From a checkpoint of a small transformer trained on Wikipedia.
Architecture: no biases in attention or MLP, untied embeddings, normalized queries and keys.
Each number is 200 + 20 x the weight over its row's rms, rounded and kept within 0 to 999. Layers, rows and columns count from 0. The size before them is the row's rms in percent of the matrix's.

# q: layer 11 attention query, 128x160, rms 0.178, rows 26-53,89-117, columns 0-79
# k: layer 11 attention key, 64x160, rms 0.153, rows 25-52, columns 0-79
q89,128,179,209,193,195,217,145,224,203,185,205,203,197,199,204,225,184,207,224,200,195,215,226,190,196,224,211,196,180,200,200,194,183,189,177,197,191,182,181,211,184,193,227,187,223,214,205,194,159,149,210,198,168,216,176,195,207,208,150,188,157,204,232,211,221,205,203,222,206,202,195,211,196,205,215,164,170,229,164,199,186
k25,103,225,217,193,177,197,195,188,218,244,176,204,181,190,206,206,171,196,220,197,224,212,182,173,222,225,195,215,208,167,215,187,227,224,217,178,225,179,233,218,218,179,191,193,196,228,173,202,203,188,190,205,220,153,184,189,236,231,184,247,205,218,179,196,198,177,222,212,219,202,199,168,215,231,194,202,236,224,215,190,189
q26,116,175,220,204,203,212,187,216,203,195,201,187,197,238,205,188,174,211,241,253,200,201,200,176,208,221,211,210,224,222,169,166,189,203,180,214,183,182,186,190,202,199,220,182,188,195,228,222,183,223,184,191,207,210,182,168,190,213,206,225,179,225,198,212,224,230,175,178,223,164,213,226,237,198,207,201,205,173,193,210,193
q90,095,193,186,208,228,200,217,221,184,165,224,206,198,241,198,189,195,176,193,203,184,193,225,179,210,189,203,220,194,191,203,223,207,203,187,218,183,189,211,187,180,234,216,168,188,238,236,161,190,207,210,153,199,187,200,179,186,174,191,198,191,213,192,197,193,233,175,183,215,196,193,203,218,189,198,193,227,175,221,218,236
k26,113,194,195,238,195,208,211,179,189,197,200,217,188,212,224,183,150,186,182,212,201,205,206,213,218,182,164,249,195,215,213,174,207,202,194,208,237,160,193,193,186,195,227,173,220,212,194,219,185,199,207,215,257,199,180,182,184,159,213,185,203,190,171,183,213,247,192,225,223,199,231,224,250,176,211,231,186,182,211,203,174
q27,114,184,185,196,197,211,217,215,212,172,195,214,182,203,200,184,184,201,187,219,210,218,175,200,178,224,210,238,208,209,178,207,176,176,203,219,182,198,189,196,207,200,195,217,212,223,207,208,176,223,190,198,202,176,207,178,176,256,185,186,157,193,231,196,201,272,181,152,178,244,211,217,244,204,219,161,197,194,177,226,204
q91,116,217,194,214,192,183,210,170,213,242,206,205,184,151,183,187,209,217,230,206,185,206,185,182,214,197,181,226,234,218,211,224,205,192,199,165,209,188,209,210,202,189,180,185,193,200,202,186,203,224,213,215,212,200,221,197,202,189,228,189,229,163,221,179,195,181,209,223,217,203,188,204,186,145,209,179,206,205,208,219,190
k27,099,208,177,197,201,210,189,184,198,196,188,221,185,208,197,199,168,210,188,222,210,191,217,219,239,216,207,239,191,238,198,177,201,167,208,204,167,214,187,210,208,190,156,191,186,210,192,177,200,170,200,179,180,200,172,209,204,188,216,207,197,242,146,171,207,206,198,180,178,159,200,227,217,165,228,187,186,218,196,175,221
q28,135,232,181,237,222,201,185,200,208,211,187,214,183,161,204,202,184,222,175,163,223,218,191,182,207,225,192,221,195,226,236,191,203,182,215,168,217,230,220,229,237,211,212,215,189,187,154,213,197,184,220,231,211,211,216,171,178,183,223,200,224,158,208,205,186,177,202,219,169,194,195,193,192,180,228,213,226,246,208,193,197
q92,178,184,191,217,199,190,178,172,180,214,179,217,192,159,200,190,207,215,218,184,192,232,219,188,258,203,203,200,219,186,202,210,190,208,169,191,211,187,214,193,233,215,164,193,200,211,190,199,191,198,189,190,225,170,221,188,212,196,248,185,232,186,180,214,211,215,197,186,210,215,188,196,182,171,208,183,213,196,209,234,183
k28,112,193,184,198,215,214,180,215,191,201,215,240,217,214,172,181,211,169,171,241,165,164,208,195,166,197,168,220,173,193,221,203,189,179,185,180,219,219,207,167,186,198,249,168,198,159,209,212,209,188,185,184,190,182,157,202,208,219,244,216,184,195,200,190,190,192,170,197,184,187,212,217,196,222,265,216,198,216,200,206,227
q29,150,162,209,172,181,228,192,213,192,161,191,190,215,241,197,202,217,178,197,177,197,200,182,208,187,203,196,224,167,177,197,233,212,228,178,198,193,192,194,162,196,198,217,225,205,190,195,181,202,174,232,192,199,238,198,215,200,228,175,209,180,224,192,216,229,169,182,180,240,176,242,198,197,201,209,231,213,209,191,207,213
q93,174,170,183,157,180,221,212,198,193,164,218,195,249,229,199,208,241,164,190,200,202,190,181,186,180,201,183,175,187,176,188,212,209,225,152,205,176,170,188,195,204,206,192,185,213,205,238,193,191,153,207,188,185,197,187,227,187,229,163,179,198,223,209,192,213,185,191,187,194,184,237,187,203,225,212,198,193,197,166,186,233
k29,096,240,229,208,182,219,203,194,222,198,173,185,213,223,188,209,192,152,211,162,203,223,201,214,217,191,202,176,219,215,195,208,208,215,206,182,216,169,205,196,224,198,191,201,213,200,177,213,155,168,219,207,230,193,197,194,187,215,227,228,228,240,190,173,196,234,196,216,198,217,205,214,201,241,192,241,185,207,191,216,155
q30,090,208,146,193,195,218,201,178,183,193,211,149,223,194,189,194,184,208,197,170,211,206,176,216,162,201,219,193,194,207,220,221,221,201,211,193,220,187,180,206,213,205,204,222,198,211,208,175,186,152,203,185,187,189,169,208,185,221,169,184,212,199,246,178,188,202,223,218,189,188,219,162,202,226,187,224,227,197,206,176,210
q94,100,208,162,185,170,207,191,188,179,230,245,186,254,203,180,208,207,208,198,181,204,221,193,227,197,215,212,153,224,176,210,187,216,187,211,217,153,165,194,193,169,187,133,187,180,190,201,183,195,179,181,194,208,176,177,225,179,228,172,205,183,217,220,198,221,195,196,205,187,219,200,207,180,207,190,199,177,191,179,195,205
k30,097,210,179,186,195,189,196,147,192,235,207,158,205,162,179,195,219,199,231,186,216,207,180,227,206,215,194,186,219,168,203,180,207,193,214,191,207,179,210,175,197,219,230,174,216,195,170,207,196,212,238,226,208,173,189,206,193,257,206,212,181,186,192,187,192,179,217,247,172,199,206,203,167,220,195,190,194,202,191,212,198
q31,080,166,214,211,251,218,204,221,229,200,196,204,189,196,231,219,190,235,180,216,207,204,207,187,228,186,209,220,212,217,194,195,205,131,183,209,223,220,222,236,216,207,178,194,199,224,208,188,173,188,233,193,184,175,205,205,184,230,208,178,176,185,159,206,213,200,181,202,232,200,203,253,223,194,171,228,211,194,217,198,210
q95,113,182,193,211,218,215,233,186,182,196,211,214,175,179,241,210,161,182,205,218,201,209,218,181,209,193,187,214,214,235,205,172,224,164,192,191,190,193,218,197,218,215,229,195,182,220,188,214,160,169,214,221,182,180,235,213,189,188,232,184,179,203,188,181,177,202,197,183,185,158,194,214,210,188,207,231,181,194,199,203,185
k31,108,168,189,224,187,183,208,196,194,228,236,215,195,223,222,188,233,244,211,208,180,183,215,189,235,197,256,161,203,182,213,178,227,212,210,206,212,217,178,216,198,199,216,192,194,223,187,202,178,212,196,230,230,194,192,164,179,217,172,155,207,193,217,215,222,252,196,191,172,196,187,194,194,202,187,187,201,181,177,225,224
q32,084,234,225,197,167,206,217,191,173,177,187,179,239,220,201,187,195,181,168,204,202,175,199,208,180,191,179,213,178,194,186,181,225,237,207,187,199,198,220,176,167,205,216,211,151,200,199,202,196,206,225,163,187,205,198,186,180,236,229,218,226,200,191,188,190,181,198,185,188,171,207,204,198,179,190,184,208,198,208,204,194
q96,061,214,174,217,191,193,176,213,223,186,193,189,214,190,202,183,216,182,167,212,228,187,185,165,237,215,196,201,177,186,196,147,201,234,224,216,214,190,208,206,208,205,187,234,196,197,224,171,183,217,211,177,184,207,199,215,183,223,190,196,200,215,182,172,192,202,200,219,247,177,164,196,215,209,213,184,198,192,241,215,181
k32,103,165,175,205,200,232,191,211,204,172,210,186,236,186,203,196,220,175,212,187,242,170,175,161,171,205,202,215,202,191,168,223,201,206,164,185,185,179,186,229,207,173,193,202,190,204,232,195,185,175,189,183,166,171,221,189,224,187,196,188,176,179,214,174,214,187,194,183,196,202,202,182,194,226,192,178,197,219,221,187,213
q33,085,228,207,188,200,200,175,194,158,213,158,216,199,179,198,220,209,186,224,201,195,215,188,165,209,205,219,169,178,174,230,232,219,161,164,174,189,186,218,206,222,202,239,182,202,145,202,202,214,161,232,189,204,213,216,186,195,231,187,228,199,215,193,201,187,169,216,197,195,180,186,202,190,187,219,183,186,225,196,204,178
q97,055,176,202,196,209,230,180,209,191,211,182,195,219,172,180,253,187,204,197,184,198,154,220,210,205,208,233,206,218,206,194,214,182,191,188,197,192,204,181,202,191,211,235,214,205,192,205,195,195,193,223,152,179,196,226,213,196,217,191,217,207,212,175,202,183,176,189,208,219,210,206,222,220,178,212,193,190,179,193,201,171
k33,088,198,198,175,207,225,232,221,221,236,184,202,212,211,216,190,197,179,190,195,195,208,241,225,216,191,237,228,208,227,195,178,181,217,196,191,215,191,184,177,192,202,208,186,195,215,192,190,183,187,169,185,187,181,154,212,196,159,188,202,213,234,190,199,192,221,205,189,208,225,184,226,242,195,191,184,191,186,214,183,217
q34,077,214,190,218,228,210,176,207,198,223,215,194,206,206,142,190,222,197,223,202,204,216,178,197,188,173,239,183,184,177,198,169,196,218,199,205,201,189,244,231,206,230,207,161,176,171,167,199,185,171,241,200,170,217,201,180,188,233,209,204,200,147,229,191,198,215,198,197,214,172,181,177,187,169,201,191,208,220,184,182,215
q98,059,195,167,182,214,245,178,201,193,162,191,193,206,219,197,207,198,188,165,179,216,165,198,193,223,197,225,192,204,201,227,186,194,229,210,206,209,197,176,216,212,220,217,178,204,160,215,177,195,200,224,153,192,178,192,207,196,213,199,198,214,200,168,208,198,204,188,191,214,233,222,208,214,171,212,183,231,216,242,201,176
k34,107,206,213,205,201,212,183,191,230,254,193,234,202,177,207,198,201,228,206,209,221,222,240,189,225,201,213,178,200,209,179,215,209,192,234,193,219,199,192,230,232,225,200,219,194,207,206,208,182,219,200,231,222,170,198,202,195,175,187,155,195,204,188,203,207,243,231,214,199,194,207,204,232,202,191,197,204,192,198,195,201
q35,072,193,219,234,203,181,185,179,181,199,212,220,184,177,222,189,179,243,200,250,190,234,188,151,193,181,213,205,168,234,186,207,168,223,179,185,195,203,228,175,198,193,191,206,217,194,191,212,213,224,181,216,214,197,219,164,192,191,178,224,200,184,214,210,195,180,225,195,181,176,189,173,188,167,211,181,211,225,183,195,149
q99,065,194,200,165,173,212,205,220,203,167,195,230,190,190,194,186,162,167,180,197,186,212,205,197,188,223,177,214,194,224,198,191,163,244,199,207,246,209,150,206,195,223,234,198,190,222,239,196,190,227,210,184,199,197,186,186,196,198,205,195,223,213,199,211,197,180,199,205,186,199,235,221,175,202,190,218,208,216,214,186,196
k35,081,209,198,213,234,225,165,192,201,228,203,189,222,184,229,194,224,226,203,214,220,198,194,222,186,209,202,195,194,174,189,194,194,198,195,206,212,209,206,241,166,190,186,184,178,181,187,244,207,197,249,194,201,199,212,204,210,212,172,179,199,186,217,180,236,223,168,190,179,157,195,184,200,202,167,181,191,238,207,204,204
q36,082,226,227,182,185,187,223,208,192,191,173,206,197,178,224,192,174,188,162,217,191,193,242,196,223,212,166,199,172,211,207,249,195,200,181,188,225,218,184,171,207,205,215,215,236,212,209,188,192,181,190,197,196,192,168,201,193,194,207,213,229,248,211,225,190,194,218,207,169,190,201,191,203,213,219,186,194,198,207,224,183
q100,059,218,235,197,179,164,218,201,200,206,206,226,202,184,224,200,186,240,195,200,167,214,238,210,208,223,179,199,191,199,193,223,180,164,182,212,189,216,205,168,191,204,207,207,186,255,237,217,193,240,197,209,208,183,193,204,228,209,206,216,188,237,200,237,194,208,211,206,225,198,197,197,196,204,174,188,180,191,209,210,213
k36,088,157,198,173,168,215,219,189,211,193,214,197,189,202,218,205,226,204,235,169,182,200,217,231,176,240,212,194,186,191,195,204,198,202,191,215,194,203,189,184,203,183,222,191,198,186,154,198,191,193,212,207,206,191,207,229,214,239,204,205,191,220,213,233,182,192,175,192,193,209,186,172,161,222,182,264,212,194,211,229,229
q37,091,233,203,192,228,167,188,225,197,213,181,218,193,191,194,213,205,162,177,196,170,177,209,166,214,219,177,202,193,195,224,215,227,184,153,192,202,202,187,240,205,214,199,209,227,191,268,174,201,170,214,165,212,153,208,198,213,218,214,192,184,234,189,182,177,178,232,217,218,221,195,191,192,219,179,157,197,174,178,185,199
q101,078,224,225,212,208,191,204,196,226,193,224,191,176,198,185,183,224,196,186,178,191,216,196,209,202,171,167,234,200,201,212,221,208,219,203,212,222,201,185,196,184,220,192,190,191,232,207,143,194,204,198,196,236,193,205,222,221,207,191,242,197,209,158,209,161,219,205,237,209,197,227,195,193,219,173,207,189,162,191,218,212
k37,096,204,204,241,183,199,197,211,175,196,184,205,189,184,197,175,207,232,237,207,210,202,196,149,181,218,207,230,199,175,209,157,170,209,170,214,172,176,200,173,174,213,196,207,216,175,203,190,222,195,204,193,205,212,222,180,220,248,196,201,190,167,218,193,177,172,210,214,233,204,163,195,193,202,198,206,190,194,171,193,172
q38,079,164,173,170,208,217,235,229,190,170,195,189,241,235,190,230,231,143,163,202,200,181,204,192,202,190,173,208,203,180,222,192,245,194,192,203,191,177,171,208,219,194,174,161,180,186,207,180,190,158,195,197,200,202,182,212,214,199,232,169,218,217,183,170,207,199,203,207,186,208,220,213,202,215,191,228,184,191,189,185,182
q102,052,183,176,199,236,217,210,211,196,198,198,213,181,229,181,197,243,185,217,213,238,200,207,159,184,161,206,218,188,226,208,179,224,228,232,192,208,208,170,252,183,198,198,197,167,189,197,182,201,179,195,211,202,246,168,184,191,208,203,205,173,194,183,217,196,202,218,219,187,152,203,209,200,186,174,171,183,207,180,183,190
k38,080,213,195,175,168,210,234,227,209,189,180,207,184,215,229,199,202,135,187,180,198,200,197,187,217,172,189,226,205,211,181,194,193,205,208,203,223,180,184,196,198,191,184,198,223,203,189,163,196,172,204,181,183,183,185,198,188,181,181,206,193,224,206,208,213,215,226,184,181,226,215,178,196,213,186,162,213,192,194,177,191
q39,083,198,213,213,215,204,206,203,197,212,199,178,165,209,197,162,168,231,229,215,167,170,191,202,180,204,210,218,192,211,172,186,173,162,191,222,177,188,186,197,186,177,194,191,200,211,208,206,218,233,159,198,214,231,169,216,212,170,222,200,178,193,161,197,225,214,149,199,218,188,169,226,221,193,205,223,209,161,191,196,190
q103,061,162,193,214,199,193,237,232,219,234,211,213,183,241,168,199,200,165,208,194,212,184,170,210,191,213,205,231,199,189,174,207,188,236,198,191,184,173,189,243,198,202,239,167,192,189,214,211,207,202,163,169,209,211,194,220,173,192,223,199,206,151,189,176,202,167,200,185,195,204,182,218,193,172,207,218,199,191,166,186,184
k39,088,184,167,232,221,208,199,162,185,155,188,190,218,177,196,223,208,165,193,213,202,223,216,219,190,210,172,185,212,171,237,184,232,191,224,219,211,194,187,190,203,207,204,177,167,218,229,188,187,175,194,201,152,218,195,161,200,174,202,183,189,207,186,181,192,244,192,199,151,173,219,210,171,207,201,206,245,237,180,178,226
q40,080,191,166,193,194,147,233,194,196,217,163,178,192,188,205,236,194,199,235,203,229,223,201,176,228,230,187,238,224,231,238,193,192,204,220,179,180,202,182,207,202,188,197,188,220,198,184,180,215,184,174,214,200,185,217,207,226,157,196,215,213,197,199,194,198,196,200,206,147,233,173,217,218,219,242,191,178,205,190,182,187
q104,082,220,217,216,198,175,193,181,217,247,224,201,178,173,197,212,220,230,212,222,181,230,190,218,204,204,199,193,196,190,226,225,209,173,159,190,183,215,231,185,168,213,207,196,207,196,187,193,234,193,196,188,201,181,216,224,210,190,182,234,204,209,209,218,203,197,205,183,231,244,159,215,202,236,186,205,211,231,186,193,214
k40,098,168,261,204,227,184,208,216,218,217,164,209,181,205,209,201,173,242,225,221,205,199,223,214,199,226,185,196,169,217,198,212,198,156,193,213,187,229,191,215,233,202,221,219,203,179,178,179,214,203,192,210,218,212,218,239,190,204,203,201,166,206,187,213,180,200,220,170,201,196,206,230,206,239,215,215,144,219,167,173,192
q41,072,199,204,177,157,201,232,173,208,202,242,216,194,188,247,208,188,231,175,224,212,172,224,207,205,205,208,221,211,229,185,194,221,223,211,186,209,226,177,197,174,173,180,233,200,219,166,202,164,206,193,202,213,206,184,199,201,181,212,210,193,207,180,204,224,210,188,168,193,211,220,219,202,186,186,221,240,208,244,201,218
q105,074,186,193,172,197,202,220,192,205,190,193,188,220,203,198,203,189,224,199,203,178,200,229,219,194,236,174,190,195,224,184,170,190,189,213,217,183,184,206,185,201,185,219,170,189,199,217,210,216,189,210,212,196,213,170,163,222,202,241,210,199,216,183,208,225,200,209,180,196,224,171,229,228,226,194,179,174,201,166,195,207
k41,095,189,192,188,186,187,224,194,200,224,235,232,209,181,194,210,197,188,178,193,212,180,226,219,187,173,231,213,215,215,191,243,209,198,186,186,221,248,152,224,212,213,178,188,204,209,180,194,166,181,178,230,191,191,175,251,190,193,169,174,191,177,189,214,182,213,215,233,167,206,231,188,188,198,214,231,232,252,227,216,234
q42,076,207,175,222,189,234,181,208,165,206,160,216,161,166,208,197,185,212,196,200,213,181,176,195,191,236,223,182,214,203,212,203,214,188,197,183,207,212,215,184,215,227,224,222,158,175,143,209,218,235,198,245,234,219,190,228,213,180,233,208,223,212,217,200,176,204,193,196,175,198,210,225,217,184,230,202,212,175,173,228,200
q106,078,171,187,203,241,212,204,238,180,188,171,198,221,253,173,191,222,170,169,199,230,179,169,223,188,192,215,198,208,225,161,219,213,208,230,194,210,185,224,199,210,169,237,179,197,205,191,200,190,183,181,211,201,200,171,206,228,186,240,185,187,208,208,208,200,198,211,171,200,211,193,219,235,191,201,204,150,192,201,215,231
k42,087,188,215,217,191,250,207,168,206,221,219,215,220,208,229,216,189,162,182,202,205,210,213,215,175,211,188,158,220,219,189,186,225,196,213,182,254,214,183,230,197,223,219,181,167,201,195,222,179,177,179,232,197,227,178,212,179,187,185,183,213,209,215,189,212,254,202,190,201,188,203,213,202,221,216,233,192,261,214,183,228
q43,061,194,184,246,254,204,186,209,183,191,188,232,193,246,189,186,192,179,197,202,204,217,165,168,200,202,207,193,199,182,203,201,182,171,193,212,205,150,208,197,199,184,215,146,190,175,219,208,225,183,170,194,184,216,209,166,208,215,182,170,190,175,166,157,204,165,190,216,196,192,189,225,193,176,190,229,199,227,206,173,175
q107,064,176,176,223,252,202,212,208,212,191,192,226,188,239,170,208,224,182,202,212,220,225,173,196,164,194,209,217,200,208,172,194,197,198,194,207,210,168,187,200,222,165,218,180,172,179,198,217,250,201,181,211,207,206,201,186,186,185,228,176,178,166,178,169,209,198,200,191,201,191,174,199,188,185,192,224,172,235,184,196,186
k43,113,198,198,207,203,209,190,186,198,214,188,201,250,187,172,216,222,157,246,199,200,213,154,222,178,206,233,164,220,188,179,176,205,237,211,199,192,120,199,189,169,186,174,189,185,157,198,203,209,182,209,183,179,219,195,190,198,184,172,208,187,195,222,196,219,192,225,208,191,174,212,182,193,194,197,180,179,215,202,165,163
q44,091,183,213,162,160,213,181,210,208,189,191,187,176,225,202,228,210,197,198,198,203,180,166,191,181,206,207,199,189,178,195,218,205,243,161,215,217,183,210,172,208,184,186,210,199,169,199,210,196,182,205,200,212,196,198,191,217,231,199,195,177,208,192,217,189,166,190,194,221,189,253,163,165,210,172,176,184,201,173,220,185
q108,077,163,220,185,184,210,214,176,166,168,195,181,207,209,217,221,220,162,219,216,192,223,188,193,180,233,172,175,197,207,183,160,208,211,196,196,178,172,214,184,230,223,195,199,201,201,214,212,183,194,219,188,180,229,182,168,195,190,239,185,222,208,234,204,202,169,226,188,189,194,225,171,230,194,235,187,211,155,170,162,205
k44,102,195,197,192,185,205,164,205,160,182,211,198,241,190,204,214,259,197,230,175,205,213,167,217,195,204,197,168,188,190,186,207,215,223,207,196,201,172,206,198,190,174,166,213,164,213,210,207,191,170,224,193,205,202,177,195,222,226,178,212,235,220,207,195,210,157,191,228,176,223,194,185,155,196,218,227,204,220,194,220,205
q45,082,181,193,196,187,183,212,187,199,247,220,217,150,166,204,202,201,198,196,198,214,178,235,205,219,207,213,189,227,187,142,223,212,196,220,164,205,227,205,207,214,212,180,211,211,201,180,219,185,210,194,195,195,194,190,196,201,157,248,202,213,203,218,228,192,198,205,192,182,208,189,190,212,188,228,171,197,182,183,210,229
q109,074,209,224,213,211,217,177,168,153,209,198,202,147,151,226,183,195,243,222,174,187,179,201,198,211,204,199,211,191,230,198,176,210,160,217,195,189,215,187,219,188,212,202,207,203,155,179,222,190,222,188,201,203,195,194,196,195,196,215,211,227,207,214,213,195,216,189,222,211,223,182,215,217,194,191,177,199,168,220,217,240
k45,117,188,209,187,208,152,183,203,224,198,201,227,204,168,215,216,233,247,148,202,173,198,248,202,176,203,203,206,205,206,228,203,201,197,214,218,218,296,203,189,208,239,223,207,187,231,202,227,198,233,166,176,184,187,194,207,178,177,205,169,215,207,196,211,189,208,184,201,219,223,211,239,200,170,195,207,217,216,217,218,216
q46,064,225,222,166,194,183,203,193,211,222,182,207,181,181,206,210,199,225,189,200,216,207,182,228,193,220,227,207,226,202,170,201,227,196,224,203,193,242,192,217,229,207,180,231,218,178,155,171,199,203,228,261,196,205,222,252,186,204,225,229,208,221,180,206,182,201,234,155,208,209,211,203,197,196,214,169,220,212,219,193,219
q110,076,180,214,178,192,212,202,210,191,173,220,181,187,198,207,213,205,220,198,223,228,173,199,199,200,211,220,195,223,216,205,193,203,201,233,183,204,233,172,199,216,215,202,253,185,191,172,170,185,200,248,240,206,244,204,219,203,207,215,235,209,218,195,203,181,180,222,177,190,147,231,198,187,185,235,201,218,201,214,200,200
k46,100,187,240,210,173,201,199,222,224,185,222,213,185,201,215,193,191,229,179,197,190,167,211,196,224,196,182,222,185,215,217,203,215,218,200,176,174,263,212,244,222,216,195,207,201,245,214,203,175,249,193,212,206,174,217,202,200,202,232,194,220,203,192,214,177,242,198,207,207,203,190,212,211,205,221,212,211,170,214,236,248
q47,082,212,204,225,214,237,193,217,187,185,213,225,205,218,143,196,210,203,194,227,203,193,190,167,191,176,178,209,214,177,241,190,198,200,221,195,198,196,186,211,232,203,240,205,226,215,232,190,213,174,173,215,186,202,191,211,202,202,194,180,181,190,178,197,142,202,221,199,200,196,201,207,202,229,224,199,204,190,203,180,210
q111,105,194,219,168,187,194,248,210,203,179,209,224,258,239,174,228,224,177,162,215,215,229,192,210,194,188,189,194,199,182,167,212,188,234,196,199,184,185,199,184,200,183,204,187,206,192,233,195,240,201,192,205,200,195,178,212,196,206,193,194,196,228,192,223,195,192,194,189,186,226,227,209,228,231,213,218,184,214,207,204,201
k47,092,198,205,193,183,225,214,222,204,188,201,176,233,200,161,174,216,184,233,198,212,182,215,191,215,140,176,202,240,203,193,216,191,175,196,182,193,160,156,188,205,215,191,183,233,189,190,205,183,205,213,232,231,205,212,217,183,200,167,221,191,175,205,198,200,223,210,243,202,215,224,188,209,233,200,203,222,170,171,206,179
q48,081,194,214,181,187,219,170,199,225,200,203,181,201,203,176,217,219,197,191,200,199,173,199,192,176,214,194,218,206,196,169,208,220,238,209,147,185,199,216,238,205,177,203,238,214,197,189,181,213,157,203,201,216,188,197,187,205,220,206,204,202,182,190,189,192,246,193,178,192,229,206,201,191,211,189,213,205,236,208,215,211
q112,081,187,180,218,215,183,197,199,262,210,230,227,189,211,198,197,216,169,218,181,137,184,222,199,181,235,209,230,167,189,169,170,208,174,201,186,208,186,188,220,204,216,208,178,198,211,196,171,217,176,170,179,218,205,168,186,192,191,240,198,216,183,166,196,201,241,223,226,207,240,175,208,201,197,203,204,231,210,191,181,199
k48,091,241,196,212,201,201,176,189,207,200,255,223,215,200,168,199,213,211,176,228,218,202,173,177,196,193,208,211,226,176,205,206,197,229,203,199,180,181,197,206,175,201,228,205,226,236,198,198,175,181,196,206,170,196,200,218,194,235,169,181,198,189,165,197,177,188,197,192,223,204,233,214,191,200,209,223,221,246,228,212,215
q49,080,208,193,191,224,207,206,239,229,180,184,199,203,199,216,154,233,201,199,188,168,169,226,208,198,182,183,193,182,199,192,217,203,202,205,196,155,206,211,196,217,204,224,179,198,212,196,191,195,219,240,210,215,220,205,195,158,214,201,194,223,196,171,216,215,205,186,210,208,168,201,216,225,211,245,210,201,159,191,229,228
q113,095,189,214,193,213,196,213,194,220,201,183,209,195,201,193,154,227,215,210,187,152,191,209,192,206,174,189,237,152,177,186,231,205,187,178,178,217,223,198,219,200,222,208,222,236,214,179,182,208,227,202,206,201,200,184,215,212,186,211,183,230,183,197,209,194,229,215,213,222,187,198,187,206,196,226,221,223,212,237,203,213
k49,097,216,197,201,235,190,200,218,191,188,200,219,161,225,223,189,191,196,159,217,199,190,212,136,217,198,191,243,194,228,196,220,196,211,159,237,210,214,200,172,213,190,204,212,208,181,202,239,197,177,206,199,206,186,179,206,211,179,231,197,231,209,170,198,199,203,183,170,251,232,201,211,195,206,178,205,214,185,222,205,210
q50,094,216,176,212,207,221,198,186,222,191,172,160,203,192,201,210,193,211,203,202,179,192,202,192,197,183,194,212,226,197,169,190,196,175,175,246,204,183,189,177,180,179,222,172,224,185,190,256,224,240,177,187,210,206,208,215,206,198,207,224,210,191,181,171,205,199,179,204,246,135,192,165,226,194,194,155,222,194,161,201,190
q114,101,205,187,202,184,216,174,211,205,169,210,203,206,187,195,234,214,181,234,191,196,188,185,157,215,187,182,184,206,208,192,197,206,219,168,231,164,168,187,201,173,207,212,197,225,181,238,210,193,184,197,179,200,206,222,171,159,207,188,217,181,194,216,182,198,206,213,205,227,217,195,154,204,197,205,179,228,190,189,208,190
k50,102,190,234,236,188,232,210,166,215,190,197,189,186,237,235,176,181,165,225,205,172,225,151,245,205,213,163,157,202,193,215,177,196,232,230,211,204,134,208,184,199,192,201,209,167,160,219,171,188,218,208,181,204,211,179,207,213,242,202,225,176,199,185,193,219,205,216,177,211,168,224,210,168,236,197,233,211,182,195,212,179
q51,091,164,232,196,205,232,191,204,189,161,223,181,222,212,187,219,206,195,216,214,184,154,168,208,168,237,189,192,209,169,225,203,219,225,174,205,190,215,195,160,218,228,216,212,170,179,181,201,172,208,219,220,193,220,212,227,182,206,242,194,197,208,203,203,169,201,202,182,214,204,251,215,206,193,222,196,216,182,199,201,168
q115,083,164,168,160,200,192,224,237,203,194,188,189,230,196,189,183,215,185,177,203,205,146,181,203,192,182,181,214,200,197,220,206,188,220,230,202,196,205,204,183,229,200,179,198,183,206,205,196,185,205,224,179,198,232,233,214,220,223,201,182,225,191,198,190,188,194,203,210,161,215,225,194,214,208,192,204,197,162,200,194,204
k51,112,199,189,185,163,233,196,221,180,183,210,214,215,220,185,182,201,152,151,203,174,211,221,212,210,189,187,228,221,173,216,238,212,196,183,151,198,194,191,195,194,188,225,193,214,207,211,209,198,163,192,181,169,165,202,193,245,226,210,179,202,188,229,165,211,198,177,203,205,226,224,201,176,197,175,219,209,188,191,192,195
q52,101,177,162,207,198,231,200,210,184,209,174,178,179,195,227,194,182,220,179,199,217,192,185,187,184,210,204,213,164,202,215,241,210,203,208,210,208,233,203,223,241,229,232,244,191,189,180,212,197,167,182,186,192,200,226,203,229,194,217,211,181,203,175,199,185,198,210,209,199,210,181,199,224,201,230,199,191,192,176,171,206
q116,117,217,190,224,213,191,169,208,232,194,182,226,164,165,217,202,184,232,218,218,184,212,236,195,236,214,211,208,206,216,188,174,189,190,217,236,195,211,227,192,231,183,185,202,195,176,186,226,187,196,197,190,220,208,214,191,209,196,237,191,227,181,200,222,216,225,210,222,216,205,163,212,189,172,199,173,204,216,206,233,189
k52,123,227,199,193,195,219,200,216,209,178,200,200,226,179,203,212,195,222,218,224,209,186,220,181,161,221,220,195,174,197,250,193,168,226,202,214,256,220,192,201,198,197,227,184,192,161,187,209,206,187,212,211,190,208,206,186,198,185,200,205,180,200,213,194,213,207,210,218,194,214,207,220,211,231,250,228,202,205,190,204,218
q53,096,213,202,206,224,180,188,179,201,175,171,198,206,183,188,208,195,214,184,191,191,217,227,167,230,203,161,211,206,222,218,179,207,219,228,206,225,211,202,230,198,218,223,197,219,213,207,217,190,198,153,189,198,193,217,143,197,177,198,245,229,173,201,205,222,193,229,217,194,217,190,180,152,191,191,193,195,246,200,208,209
q117,127,238,195,208,214,196,158,191,212,172,189,210,139,181,200,190,192,233,167,214,219,232,209,174,198,203,188,220,192,194,202,160,180,179,230,243,226,241,222,181,195,184,197,210,195,188,166,213,253,213,220,217,222,194,215,192,217,207,204,214,216,174,189,204,225,208,186,184,219,195,175,210,194,222,222,223,205,225,228,235,198